Weights of a small transformer language model: gated attention.
Each number is 500 + 25 x the weight over its row's rms, rounded and kept within 0 to 999. Layers, rows and columns count from 0. Numbers have three digits each. The size before them is the row's rms in percent of the matrix's.

# layer 7 attention key, 512x512, rms 0.0975, rows 0-108, columns 128-255
104:511523405519475488427483485473457499528465496511476523508505496463512511486547526473516474524505515524512485519515511507533489495551482478515474470512485524492476488503491486490485533530494496537536493544481470490568491513526515471498490493464495491467473489548498480480535497473551497502528530494543508472508503475509538506502470530504497524489478521531461529490444501497504487476486
097:466463501497517522516486504507505495487558499505534438512494495478493520488500527516519501495467494468514503516519501545464431496544500452510541513541544495494538492459450490488482496498547490466522485501487488481484448507477501439509479494530514505447475524504496520474487508482532453546516534553499518522474519487492487508476456498527513480538491465476484501473508494530484478471511
105:532486482498498491481527443433416479515466498532519521469452520493495515528524509497495474493507506501503511515482497504526510483501496520473490479521518547496489504442517487523534504516472483508497528509516559513528540518508492520527517491516499506484519518476472504533509523524487510494480488497507476521493480507466516468495522508501568492462475525465499509524452487514525502520522
090:533523496520475475510491526485483481556502533504530495535507468520509519501519452485536502541528511534479503461543552513486504527497488491491500484485528499503510498534506507512526487489525492510495480527511460521531489493501495507527539478494479466474483518538495472503471509483536517489506545526520493520467501439472487486504494517508496522503473478524477481503422509506478525496556
098:493465494500526503505527490478484551456489506501475519504514492494496475461473482464495476472460489517493514481502537502448448471502486502479489559530474518499450524503526524498485494503479508523511482518493529480496480536484471532446544498516489509472473485494502460538493533470480495509472494529522508522508486510507532491505494501523489489540465515534480541483506486530480538482503
089:540471540489481501492508504487548514507480465486491465490509494536485520507507507470521495519477460497467512490481516482506486491533516480529520492470505534529462514488529492467516517498487496487548491464470548508482505517524529513510486550512526481516493544515517499476493542545499506500478494456518482495480500520481479525482510512483481525506524521476541518474508554500509525538459
092:516473533466533497551500508515485549468529488501473446504519541503500485519483493479492495515473509507474487526450478507524512508504510486486457485498473487523525500541494489531516452570503464503479477487461451467496470477485484522489493523517493493516471414517489516510489467524544501477510532507493518499539460486512516467491511469486475521470497519509530508491464469480516478493465
102:513496458495504521515548490538465520516484533510532512504513514539531479431512490485493486522525477506517496446494517477496546472537499517481505520524507492495479499510532488486495517484509505536489470536545467522473539491483516491504493519470547511508485498482459472527526488481509475491481459507510516458472498534484492494506507509506457506495456512438461519487492509495480466534466
098:450523503517468484503497471540512534509482535464501505508494497526492518476497469497485511556533490529488439523495494456483492506486479525481438493512557501530492514521495455506513518447492505504466518501454468513489465481529517568457469514495494477526480520488493486503511522479454525528495563481507475502488498528516461502500511476482473481507500464481502435527529453510506475498502
101:532516485535475510488524465481511510485481510515501526438478520502515489438489529480472489510506531522472521523507478474525516508505547542523474494521534478502498517462489534491498492486509499485535499461520514517510515483499459479505492517492498493512482514494529484515487498511502488473506511504496518517491485494464486506491538480492503480489511519484527483524487500449509491453489
098:493493557472510399515453484504529443501473539468508501502519512511487512465525524541476459511503488439483467525517515488481489545536519486517486521487544504492504440509536540481521491441497499509493483496468491487512534512503533491493439516499522507494518523511520514512493482476486495544508511523467482518522559532556490496483501493466471472521512482469486495489476462517513503526502
099:559536454519471480501494476503483475450510481506490513549451501499503508528527498499494499511494545471506518484473513473516512494477529485493499484517484479512516514507480518495469484510479498546515552453486495459530499518493522497493543504477483500506530497523468502477524490497488474488544473538508516495555556501455519491531501472476509505467503509542477454486483513491501527506517
095:529548497495462480501485494545480519544555509473481499506523494536504498523499541492512504479498517521510463531451483484503507527479498497507541456539482518455493513504505513484473443505472512516474501499540516500455523510490482521536512502471511528464515510511469504495520524503476526531496529536491497495515492521456501524530528528452500506504510476421504541559504501540512506472466
101:519512460490472503518468485502521486508519496492550517501510471487484511490511509511512483491520474484541468520529477510495501456478513518523495511485490507481499509487524523521459449508465528521479502459502527495468475475485493482478496510469515483478536490457518484459504522501463495483475473516479518530506526531505466468507503544526488471487531535493493501527457524481499493504474
105:511500486460491491532497546496488470446474467488492503511481521456522508567545503518516458535498458518514496529518494464484519467521499547524449486542545453522469501506516515517488515508512463510490517514526502522516520509515471447489496457485504543485528481539464516533521485498515474514474447501517491432475519498523486530522554517514510483534507484522511473491534544539510531469470
105:465529448485497508512492487509490526517519502513497521486459494465503509500485521499510506480478448489495509515508502485497518522492500476512475473523503477546502543478462463526486511500505486503457496498509514534507500453540514476472530470520515523475483458493509495541513479511520518553498511506528493504520464509518517534539479492541527493507502477531516542496512468489487487484510
105:505509520485472518493462518520505530454502458507488484512487522526510476493488540520484506465497527495524539522510492529518498482494520529480506529524448491495481472489522522506504493512468490469499507497522520452479467492495492482502500523502512491511482492454528504505492537492440493480512470521461493473499529559506540538464522462481532509494538493492496524484495501517553569486550
095:486519462542501484468487521498497500520431518523452541451512505507505486480534493514489487498526487486538517559479449475501544510520496497492470441438502493537464510510517530503438505505512535566513529482495476515527509473537491448525506475454488488523481477509510495483516519496539460501508504482526494472535492504526500505558497488500497483487493501552471485489505529481491458479520
094:511479535476504526533519457549522541500536516475493516527505509500442458542528485507530471500500507470499482497438471500520502494492518492476481525554521527469480491545481494496459482500466547484494497531492498468489476505537510524489534533530489461486540515507521512499494533564459495516506512494496462477479493494479528493476494504468492476512519516478509475492507512523567538502482
101:483498516502499509521500480551480463495490474494504487499548492537471472498477483516514486506526528488515502508443488523484511503490499506481491567475484525467496476500521497497568452508485487501489540479500513499508499445463528500499496475509495525507510537505483463542486512524488472485447561474507474512462486494505472485501512498489512472510507513514525490533515522460479495500524
103:485494465443503489474512469429515486495491512473515484505510459525520513528517515462557518508502514530481520477515485493461490476467488487508484538488550480478504494508523509488503512542514525473519522497495458471509498540512500518493530479530499498498495500544512506512480487505514465555455515541500482545456498520473499505488530494505469501497517465506461517502511480501490491473481
092:458480564484522490486519500473485520553499498484540542525493501463489495507479549517509465513534509545492540480531500498514483460477553487474462502543511468529457483502487491479501499514475538536498547477467523511536486506513512495460502510516504526480479510498528497496524490500488498460494531537508490515488458542478483478498531522513528469462489451482433518462476522517566473471494
100:499525525475479474500510471529474576440509488501471507468491526532467473512506494550532505511486520488508501515495495487489472550496514476462461499476445467502429466489518504507450454482490493531460500492464554524477550493472513525478507520495477505510491463532497493505513505479487485496503460501470477498496525525560483477472512465504472485496512476469551510492468511472516511484440
102:479509462527499503473438435488498481455482510521515528498530545523501519544485503474493473483503511492500499503473478475500451491488494496505501503474513482463441491488510501491554485468504470498484497483516515515459519513502499535539501476543538479503487488537481515492520507467493515490495437505492516494468470456545562510502493461560485509490519492537499485477475516490472518521464
102:476486498498524493559527499528504452476534513494505452461488502521531503470495498493486514489503512493478500536502477477481526521489515512467511538554504504555512495533483483521487492512533509479483516520486517545523540527488472555452524511536478491477467496430494508464502489494477519511477519476478486506508509526479464496502479508514469482507496473509507479471500502498520513496462
106:478503442483499442519484494521517457509502532538491497502551514459491520481523492483494510531555499513484490497510517513485518517487468481484483517521494494460533467534524481486499554474486475520455483509469481476502459462489470532495484472507482499493494486482500483503522474458515479524485530513503512477526505485510518504505504508513482525504464510488462511539437442526496493472488
102:475473492482506521529477465520469507497485504517516534513474503545542533511492555484492518452505507502508486486551516519459450499526454525486482510506506522470530482544498484475493477498472479525484500514504507472456514525453574555499510524474461495497501485500501483477555485497494499486515443458488477512492488538511494519500516484476484486517454512489463491512473461516503467498511
103:472518490510476504475517502521523475483501491479542489511523484528468495473534515486477548487483493491501449455527489503506509478504546545492514479453484499479468505518472499500521521514487468488482478529533452501466509511502470502417492494508531464483485493507494496455512509469503466468510487473477454487508505501450509510489464518464510506526524527491516455507461486524490512440512
098:503513508477480486465461561487516525534472484514490445494478472522484498478493544512479495496537479491477533467473504539508513562483532461492520542508468467459518522499532481526456557477471490506511520477482512454542493523507485518487463529499505485457503552464525551444497458517493505525415495470498493494469482515521555526486525522477467501533491494511460515497479477456521478471464
102:476512488496468505511500525511485485523495512506476518494497486542503547452504548506464524487489509523511530458494468516507494528467507516540503504480467508512524506511470532487517477507535513526522521504484483510562557485455480483475477465507495537477493516543490491517465544473474480499462483523512494456510513497501489492502513490481505473417520498522528550514480554498507521498519
106:489541481510473516514551484465472511501552467488488507480517491512469536471478530568534491501495553484525485510505491520473473463501524512513502501501466499461524542476454560504494501470490524524556486498539499478513480496501490489476531493517492536531520490511468500507532485490533512505515513515472510552519503527499478545521473499522543487466513521474531461509549507457487492518517
100:508488494500464522534532512512517499514486448490482526491531511488507498490558478497507536499487461525531488500521488514502470469469527501497506509504522518520512519513548526452518485522512512464528510499507426495474484476468542516457481501503483488551522491473491509520529493543535464505512477503492521522536522516476480512469529485496497492513508512463471497536520437476496535499502
103:468529473547493525459466487498482489537516493484457491481501454526531463494529469490507522491502476474545512507552527478480506490526473497534462496485495531514537457525522517489518521555509514493555489475511481497459525513524513537450503506506496513476545549505453520504493527486538474519481508485553522503483493503543497491503510452476473524464492470482523515478528490479476478525500
102:493476505500492549470491505485508476508498562533509533522505480468515528481521534508509491503507474478548499481500535487489479481511456522476503453521535500489471468501518479480479518446504471500492496467515515511512507506514473473542527493520526543483529479507457495483520516487515510475492519470501544484512515541502484523513507530496493540505495515476496499513506461484486512487505
101:500522487538502526481517557482524530499516455490478516494518518468513530504470478452561487512470534504465491509516474546492492535497468507482519490515504475546495475464498503534545504488480509530493526483542518523496554469500458532506505485516491523529503479503505495506506504523554454478466540505480495465509515500496540495479483533527501482516490462500524497525513494496486499524500
098:482491527508497475477529483512548489515519549503467503506555501527537535521531485488511490464498480460503528492477532449528515497490495501521506459478400526505515491479530504494494474527481471520513482484508532508499517510529477509501496510500525505434510473467482493454504493514518503500513481541512499475508513516489498486516465494502482482531531513475507525518512538487529471456487
101:485495509478491458510496478482492485469490509498511491539543529481481518460499503541480474529519554491502503491478505474518497524506521448531559531531487487461470485477463489521461490537499460471460515438491510478482492493450515461486498525529537492466469487509496471509502447487507495534451501462483512486494485519505502499517470489462473484487471536525516476488502497467495508439547
099:523513503539463489479520531504472488527441532435520544490468482486522511519521476484462478520532548503531539486493490472525455523485519511478498456509517497506496454448537520475471494505463460486534500537507504517492483518498552542514475502499539494498504547469505544510520511491526533529516512520532483481511509522519493490500505476526529485516510522493491485539501460534495498512543
100:496493456486478536552496480504529475482511530472517558508513516518430530501486531468523510534474474508495443469509504494522532508512530524484491495470458471509493519515496460491531484529525500553526519498536494524537486466528523467509524476529529507541506489508484467524529463471522480484525479520507498494513512489471505526466471520500524526465531500462470487457516500489473530463518
099:556503508536484491516489464496519495501479518513496515481526487502531516555516479503543484523472534517502554503488493461504477516517469462505479522525484506455480490509509498483508496500534491524468510515530502443460479497495491501522492477457513517526506546475486564490493513524481496511505477480443524489476463519518546467470514469529508525478518558514519474516487494506456513515489
102:499485498505509491526498486483470515488494535547551529499517527493540508497513512497540517479532465519518529473460477481528460489527496515516490482478508472498513511475488550514512489485482534526444539483477500493501494480482480485493497466489466460467453490469511539472498500484550530522491544466527513514510496523531507489514521525491513479468482514484513478489473507533494486522500
105:490505548486491494498485539521468449465546509462462492495464513499523490498486509476454473484479473442502470498502484490523459479524473480518486507471488518510514523481488476476533482495464473488502521449552522520502519500517581526526516509529500548507516494470520497539446521500506488492490523473510489500478491511497491497471530540504465511483479500481519490458543489492513452536495
100:482528517501491492509476470467483510476487513491510521491530493523496482500507516538478518496486461495498452482442536480461484433533514524530487527555470478519448496467489506525471491515483508508461446510521515490511505521537509480470486512510524482515505559518476463453501500529495499456456492459479520508456453530500479497496504513512485496476460476522466473500537449480467476446522
103:514517433479552472553548528511487485561477521474504482505506507536502496521488489483457493457503487485469490506513474531511487523528524482537516536510490484494481509526526492524491462502474495462525514498481517497500488488539457514473467444551478478499525518493520488478494519480547479484474497543541484534474504479516473486509497471465467480498496529534520485509515536451545520528527
101:492476480496506460487481465470519481525465508480462566494544554482503505471461494508517507507440470521507474492490469478491459459500481507498502530491492540537474512462537517489534516512507480486489499521521474449462542521531496529489466524498518512517489519506501508491451499475497514504482473509507489492519554514491478469513495487507511547513474520522504523472504523536478491524480
102:540532519457486529511529435486490479540479510521488509481494460475453505528531542502469526517566477491489514516516500449498473503526438461508474500485469473518475484501497517484545513497478493511494473495524505487517527488485480511521474448484504485480560539533477472479517461495523526493545499524512517437501461481506513542490512481533496498454520504525504483482461477529452511467527
104:508470487475532473503498473530517533493479492487533465499480511529511526512488485466511492485527520525545505535532496436521508500542509445518532468499486501448471514494536491492507484494496484552494520477500478479520481533503502466453526489484497508470507507559475488535517454476496517525514524516494473497483509501454513469519468514523549494463469512516499544504467516529515473528485
099:484474469472469503523543541513494489544543492502503500511532498475493484546494505482480498452465494518490497505543476511505489491522482499481521510497512509513487524481467500478527509485476492508515473452483496511513539492526498548507534519516535527465516447495474543491489500542489527519506505491501520489487506501469507488497493529493486511495467535486487544526503482524492477514479
101:502478532544554488491493544499481496485542534501512536523540480501504510482485510538512483557483489514525505495479465495500473451506480517497498559524500523525491506492491450525511512478475503463493507518495467551524473501454521447478467471493579487498413531477502537459524547462509504486547495524480513497503484518500494473498519549517528506484488470506545521477510499483505460496468
105:444481505499518464479499469535503474529553493545510487497516518473495506495504504473464525510520487500524441517458510497527449461529480541523490493543515484512492481487545478516517518471538450478483502486486478542460498520470466489515497501515506517512494496500496474471507485470507479496516549507493492464457494509555512528507507508503529529457493543513503492486474473480483445534502
096:505499508475541518484510507458473501475536492534532491499462454456550538497530514483517484488543524486497522474496502537496483516481475514534486518487525537514509537484510519516496507543494463478500498551491532487528516476477460515506530538500506510499470535528491488484475481519498473491468496540495498496485515510548498500493519496519487465442492527491523468557472525540508492480528
101:499493473507535503534486519539520503509526540474482511509509486488492518512538553522468447510490496537521511495488499512497496510495476472477505523512528441505520549544489521535518510481508538469531494485517474510477515468494485510498479485528472502549505486494523481503491532516551459523510477533508497485455520471516491488469533542500472497493501525475539516539516474511520524448492
101:505498459503504529502428512453506454494439519502545496520531508522491516524494472524439540486522477497449489487532490516506556482504540498498489528527453496505532530533525478524563516529511495473505511456484530485514490490492480507512504465534542482453498518528485505501483498532554505500495506463484507481525482530498551503516532481478542490468514510496550500512482490507483521543475
098:467484509543520483511496515484470485488509471509512467491518492531536496500536472492526556491476487490538501464500525522529497527491456482510513519559544511533495511509465520516516486496457515486486513454555467433454492461512532487490529492485500508442515527495463552496473493516484486501480536495479467504522493503477475511477509507486536491504493522452508547493524475437491516476507
107:499505531463490467586483518515522498480553536528495483504480491517542502493453517469501545481489494488521483510531454519473501521513480525470517482504495472498472521488524529492517499480545511521496512505517471516518534472513455542470495495520498500471463550498498484532553496486494507479463469517467470529473536493529453476494569495538515511478500471513495441448517497490506509528530
101:519526512512517481509515468504517451493474513486517524500501483501513531508459513494488503477535463490506460528510552527503462501525515500515527521524478465556453528499532480545489520531457499492468502503459544497470490514521507529510478499505487541479500467511490492524521530529473482474480527506513544513514490508512541483542503515506519561502501515479438500497478468466492518508530
100:492486492446487520504526495491501494513531480507489507497467485518553486486468501524462478485504495476518503506490515510479497515529489488515530502539517509490499503504520495480456469464512502491496520482472544479519527477485472539487531538481503493484520471497484536510501510521544501493531508543485483500474517478519510508456486498541522506482522499514531516469506505487527517506515
102:492503534472506540486524429500527499515509501549438513503496549518514468479502523496507474521503482476478479509463509497563515469455510541485523492529500480505474477551527500471504508500478491503515530555489469526529522489504514497513523489506491530515477506568477474527547463513501519504494526532522475486489539522526504469504503527532495457485551489521501538484498462518515490529514
104:509551500496480467515515526505455498505527493529490512505504481513531505502512504511489515504529483476539473511528502524527460538460453482506531488509494494520560478503507475474518478527471471535508514488502498490542489499499480512472525521522489495457534501462503503526549500500504473492508508520520503473471472529500542503494444524518496543487506483529529499469508525514513519457472
101:500479537481474511521492524520538481499454436480520475545514554545545483495483548499514497530529512533456537516470496482484506536492512513520522502514519525507544484491477501485527536503524486492482468465499461505494501537455491537511506463518483474472531498510513480482517480516520487494468523493500513565514518473540469521502518493509512485432486531502504488499519546544489512515526
098:520511487513527522490497460478556542480500495508498496477512475489495507523511488483556495544508521509510520492536515512453508525491583488504495525470508499497511503467474480451483486491513467489523496522514492499492482552495507515506538528502506480478482490481498532496527480533545497517497510536509517484509515501492480495485525481481482536465505514525455526527509497493485527501530
098:486520449528522495469451536514517528481510491528526518478487492519476495498474499507460507493502489536499518484500523485491509480530502492482516517493485509466486482539520487530494509489506460488517492487503495531487481498501493494526448493507492541481526496488550494484463475451455490476497516512526517484513494453455470524506452454505503507484490486476493450540545553500493481509439
102:494509477492511499469494506455519511475514516454525486489531480492543533549507525505501579548547489549496481501451480542496489514475512507521466512535486477529523500483489517493545542495493534536490503518472507479520530464515476455472452494512540555473542468518515475525533491458505561520527503473488517482518467495483532505489538511509477514536458499485505489499472519514506476526469
101:500505511495533497533507513521557470512510550435491544531544490468483476495493465480501556522528473518530486473485466495493514503471523453501532489528518492528500487467494498517469503494520539486513505527489503476525491547471478521468523505508548541484528507446539502470516485492533477522520488485450520485519504530550487516505463533493507530466482472472485499499471473544481536522499
091:503509505487551471510484477490494551530497526496507489531471483451525551515427517470460516512529513503521516474460485515518526504543484521516465552556490465475488501474498470494542467545477444488514508455437489503492508495470532545486504464493531474494522499490523490515485492499500477514448498461499464496495482492476512455522547535527503511479441544502449522488488511513482491498484
086:465508484510491443475509453505535463512516499466479514466506500497508484491511496530494476495504501487471502479512482515543503484534505505543438421498540522457485489513530557492518497461488532491503499507511509508505520502523495492470482523477503517492549502477487512504556497521499489508529450438530498490447500513474505524521518482452517531459459493454520443478485515498517503507538
090:477505509509501494497515449536495529464496490525517541488487503506507498498524514505482527519483523504540477508511567526543440499502480507533539505508474516511533511517501488499552478476522517478499531534559489477465530494528505518491488498514538521490487485517506509465502525522486490496511540510512499507485537508501513504483505480519528497526532521532537527478496510466469539531506
091:470520522491464468515502475518437486494467471534514480442525501486448480536506502514535503480445551477475469491487533522512470530479467494506528520513490535482473500529460492497477476504503479480480502511491521513430505509508531459493479512502516520527526539459488510510462540511498506498468494490542496512494538453497538514488467457431469514470540483487536455504501515467565496503500
094:492491505478440487488536465560499476490521478565508553480486515501489489514488485505542495490528490536513511488502534533526453493476558513491521476538485540519496513522479516517517496484492489501504526513534508492478493536495506532498489521492501494507476496509549475509479500452459506505516495502550532476563535521523527513486491500481480491481591482524495493461451521490495520488538
086:527512486461521534539482539469535506507479542444534475492527476528504498472505487506569496560514509475512493509495454494503468525466428515495473536427524485496536492504528451453488496528486507506482522469488454455489483473475489505501509454509495491511523465476478504505477478520504494526509516495476496472467469494543456495503519493528517519514443557457465517501490490510506482486468
086:444488505492496536474561472484480500512555512527490545528467509476472527523448501481473475516515438488518509476490496461502496454499531490516538474507525474525497479461472529507510483506530488466572532518498524469494528500481484491485492498544499474494522549501517492482509530535475478480474496499561523520494516533487560491536497491468513507515524512530494502451487505478475493519535
094:547548459479470466473460480473443512521544462468515510504526474505492476482485486498537494511483515517539484488463515523497517482463469444525471491462487493471508511507484520484477475496491502474490503506492444445523471511499480513487464488494527512516530439519440521470503516523600502485497482509436528503494465492532498509489495513484486499509479485498501457505502518488491472497467
103:455510486503494521514494517491511499458497517486524460529467488497497499501518505513501525489455512539491484530494481493464496490502485503523484493444504465474536509500521554515512466486482501520477488492467464501486518496455515504529525470516465482500519477491457501515447467506541511527477519521494503458515453496560508493491501511521478518492490513466506496598531493483467477490467
100:512506474491487498473538472521498501500538492524502438501506512502485500521495538500504489442520524478504483550534520487478500528514484511496545479473484511530479498518491489515501491490541488522526492530536487494501472505496491534444518488491535527501545506517502522429510474456537522489527490537513507508526487491519489490474542496552478501501465552518499557491490489469495496531469
098:474426516506445519560477486521526501547519507503464552516472515524529500521468499505471489503486518471475472502495525520508466499516501505495537499561505519515476513516491492520478475507531508521525504458499528501496517485516470501557493515461511494497532510508505489544478525488481521524470488494472488527503528488516473522529507486485492482492499466516537529500507513492502473512490
106:491471509493495422487506539471493520480492525526520498534528486470488475475499492468467506523502525527553476514526496528525496519510458467488494532500484500492512511478522514482487489461493483467491512489507497446469468493507506466549479498518507450512482452512507500523518514472518512469500508523514448509491514495565496486533486528487472529500485484495510499513507492541512504471454
100:519462486527499537515476575502491495454526463468494527508520498448509496480470515485518497439522530461490492527506577490527466537519522452482490510443451492486526486485485498490458502479520515506517508431525512535503497503460524497474485468525501429505482510493464500479519482482479534505578535481512515458527494487496513558472506509485516507493492510517540503509557477500514522497491
100:504484497459462474507503453503544496577492542489471467484507494488513465475503476521494520485501488527503522499497474567518502545472464526453498491540507517527485471532512492523505509501462495526500511528536516487470484496527473545492497518461527495482491486504472545529468497507506495506533498475481510477448556496498478484520473505511509497493500487535515506493534495526458497509505
108:474497471467445488513511485466496504508534496536492526486509493500516510543464530483479504490547537466521490491487491482534478487475482511522492499486503515506541514453522533496449510479536509509516471481530550495466536531472518499460454505500528517528504491465508530467486462488537517535508493500484532473548481499515510492501487488537498533520479533505478496509471488516511498521460
101:516513462487479498466477515462515527470516466577503481489506471501495510522504525539452486481471472504489474465530523460502515488498475476537521466556472512482546507475505521550526520493512482523518507482478545518472491500508529494484511525515527528510493487520498503496486488520468513514488502552500528505491524471511465538501511511489456497509507457506508543495507469453514459488480
087:478529531539550531506471506499508501477467513501515515503495477540487522489467473481468532490474515521542530479492498515493502490510468534474515521548482537512510519500479465502509523482543478504509518511500457530501513477517527484512488485535521526496476464483498480490513512471505517559478502554496504542521510499482497507509478486513500492489503498525505520503499499510470491545496
087:523483503548495464477457465485536517519497495528488496497492506521485469514502488510538509532490483517519505501516502522468467516518513487553497519489487483495478477453497494508501509494462512557520478506483480511505501478490510498494514492473501515476470524510460520508492445514475488531543525514496497482531538533487518515452552480493523513499496497517503506485484514480516527499547
085:460478475491503460532458526537504528480480472542466509461520477471469469542479557494513515515502481513485503520451525468535500516521522492485502491535497490504535519553466473549453496499480531474504501490494514496505503490453503501474502470503528483511498522505513496498515520477454490476506501441479436520519506511507516526549519524496500508491511468495458489550503512506502528485506
089:513506506502499529497512492492517492461477455521442548549523515495543502523491517458516567461520531523507477492492521503513433509503464510509513479486490519453482549494497513536504515498477552483516505524525522502515510486496515503473478492492548494508486492526499479487487487467464469494493512470542559442523498483520511543475496507508489564468497456497523494538498489524514504480500
092:497459486524519544532481542493496456504542509483497494498497458527521515472503453454514533473485481462483499473496508472497515488481556513487483560478475529552483520453493515522499481519488533490483481473486465482496492513508498537479567466469520481486532533548511462482499529465547534488494493533477531531498537494511494515525491569536496484456480512458498517479521471535538489532528
091:497467473495465468538516488477493531505499502539541496522482479493505480488512494501491484487529500509511505515489514503509503501460545498496481473518470523496489495545484474483492477478501471443456463468507537481425520509543520538490455516512503475520487500512505510500501491518536449478485485541480478550488494519499495498471515461457507498484526536505530501515473524508504473563502
096:519465503545534545499464528458511538449510569471484492478479538465526544559510484527540522469494460494485500506492501495464503501513504480487478519478489504490516468499496501510494503451495529503519472502494478492506470470499516494515542504548494455497499473486479557486459482472526487454523501522512470497523446525511503457469485511515497503512475537465516489523523469510468502481495
096:514474526478500473526537468512529451472521485535470499517485454531486486531495542514483503520498516495500458463498498538569446511485539459499515528502496481496539477489496471477491511471464522461499459452538553483471503525485499514512482528542513451486488498475498465499485511503490503454511508495476493511472498465511488480485495520514480512508489491497501484544472502516494490543495
098:461524534509494519508480539537462486517483490529470511514494502494499501530470487456460450492475507437506463506530511506531523489526540518485514478467518479553461538505494511526447516561512515480525506500504468518500532521505524518524509486491487470497487535495496464540508478465481485532519492495516507514497498505493521522508493569508472506504541516498431552487468502467468523511538
108:508501469498514503461472519497520497502522475501557498492512499473502518453505458515477512509436457513526554473487512509467462511529537440486495491465527515495513498505500494524581476473491469529550562494498544510564513523521497484478508489480470465501541559531557525504507517488474460518500501509467554510494547529481498494493519524520509511505513518505519546490464497486501519487477
103:492532496533474542551508495515530506507505461484509511481512507539490495434482474478512476530518501523483506500505502471555579460505532490514487480498525521498460510491511496524502507488510502484489490542501488522531539526482537525432499531516500502520485495526527490539487533480494525464499534495539509487563499529487495503491459466507537492498507480503484484518490552497526487505529
102:525489506541507455524532499487548487473533504496443522516492524535501459479482460531510491512506505495518479495510497575548473515506531517539481508483533516513537486474509516461525532484473508505506434456525513525522491513513518526467557475544516528486487485481516521503513458492473489462462474512476509470475505477509462500511517482521510482512457512483446533511486487507475475490534
106:502508501484517486536493520514479498493533468534509496489496508533494509555465538520485510483527489534499524480499485497488509528520491480472540458569525525490536486528531507483519534500510479493478457511505499493475450512521453508547489499477469497486507554545516448517504509442452507485494490462520504519448541478535507525514448520510523532476451524507494497494539459480488450483508
112:507503508515491549519532515534542513463487530542521545497478472522473513503525444468473472533483470491457517511505482486510515470530505529504518526490499461485474483480501534525492514538488461536497529508495491472505496480507516485472469465501497454550537468467537510490485535489531471505544532450518490476501468499469503470465478445535510500497527502528478457508450467503449508503435
106:456463525496506447484467504508487492484484500545549485484518528519503470512500546532469487465479542527496539501510462541523490493539499526536499468475502468510495478506513482461500472500499485460487502484502470493517499538490502499493509474472472473513496458494513499509494476460489458523484511487494467458499476526519480485469535502484515530456481536517500508499488485496553490503499
103:495500507501506513507493525489535461527493476485484467495546531499500504447506513474503524511470487492529498546486536502499533513504489495529479543515510503543520481496538463484502487444474501526482477489490510483501473535526510508479525509481472501532541466484505497479517484506491518555535504510463503491510501463498498425493533522477500567490509478480530516505561494496521520498489
105:533518487493538500498489509511491486501440471507529469484542510493509445495479511503496500487481530530468420480508468519514530570527452487505478547534535482512550528533503529465514507512490536552508489493522454481544482487484492519511486491517519501509538533476497519549475501488506500512471472461485487505469475467506496536469514477467501476494491521518473504519508480489517533490471
102:496473521501511481467477480480476559508431502487501465485538491494513458474499504502507542503511526482547514493474533526477482449517461523474485472512473505484484510483479487533501523503482462478475556456550539483525492509492523500492513486503527470495504529456502555469512504482504482504489449501484497508550466495528544491496465530527499519469477521503519510505526523493512506524488
106:471495496486506488511487541484522478446502500464486475495482487502491487504543447507503509478532463519489535501516493472482555514526480466467482536553488499500574511477503500526505471498523512532526513497473486502521491514492514487483533475494474494473485421514538507471477548475477490525498520499514486526526498500482513533534486494504514509510472519463506499490497518479516494492529
106:492506466489517530482483530508502475543494527487481479545513443481535487516472511470479523471505487489495470496502504510484510512471501486507534506481508519509505536480474527558470488508474457466535499514495501501495519484487454483525502507507516541490460453537488505482512494507515500533477512508515525525495487467500512506499515485474496534527466511467504504496495452476486493471528
102:503490515501474512511526457513501495494516481456519526508482517519518457515547454518529501556519530480497511499489515469561503515500521497465501500479501509506494473493480476490459499535481492477498479510521508497495506511513493519469476507533554493540507494478510523498493482462493451467517512535496542483517523468481549496498477496494505474498497514498504502533491500460491497448512
101:542510496522509522513483494473483473473492458514501488475496547498524492520495489504522510499513517471545513435498520494476496471475456449439468488507495492481497528519495470473450509476482523534519465509486505515485467466472511475487517489485508517463467537490494464496500527468507501481475513503502505497500478521488521527491496528490492538508515505532521487479476469529497502551503
103:509525477513456500526492533494481473527497502495491492455525482488497465555463464519533498471493527501537562450484445531585489483484527512525515551496560551464492501491502488552479493516487503486509500472513461487517505501483506507498498509454477472460489496512504476479475502499524495501466513479447487528481521476524478519473457528480496474540479456520474479477520515482463474477490
099:467495511455504512504546540499507479500490491509475523501437481459508547533510535495501519493518497443493480512534546501514512480512532464492483510492518496487548501458499518450493478477520525483518447524548535517468509528472463514550541511527492494515460493493494500486530516526509542483512493520568518504490455483497550532490517517518506509472523513475500508517478472515533483515515
107:453495497488538502511507523565444516501500507499487503482467494521527518515475487524510539514520533526508478528467489495506501487499472545451491494504499527523515474511461498493498507495503501495530524557514496491490474515514531483506508496491488486502515508489520509495517525528497532492538473505506501508492481526506512467498548523490549491487472461508537509498496460526526473472525
101:514519529487495480509484507478501512474507510530486504471498500482513502503492496484550500535497522505523470516493461476482490568528470536542490482516469481498542527444485494521496512510530503470475495533531494481499523525531494499481513506507464489497488517467454510445483487500486473493500516486556527510500530499541489488493526528515525500487528542483519557541480476497520534470472
106:532512489503492546504511499483489517478460530496480493497472503536506545505555517526516489482536515456474531518505506488489509516481504522505501510494477498455516519497527486489500502553542494518517490496498543462499499524485483521541510494481498518504505494499462522521484477484511492482541525553516512511548465555520474504494490451497508488501489538514493513527505548457510496484529
106:497485541484531497545508485515460491457498509524472499481476505537521518489495463473514508495497520510497484465506516490483456485529484506496507476571517541508521490477563514539475516546461458526506507517509484509472508508512525472450499491463514469457431524516469493501521505502491477484510491507486501514510529461487494528481480468530467501480509485507496465521521505508504478505550
101:527513538471473524536451466495497557466508490497506519486475450515514493516517485502471546493477494511458535506507497520522474546462519519505473527489508486491534501490471506466549496530525489537490525500536503521461531492539467515510477478477503514479528523520491492508478485473470494473487458523506488505447518478542493475442533536489476496482491506499483504515493466513475506511480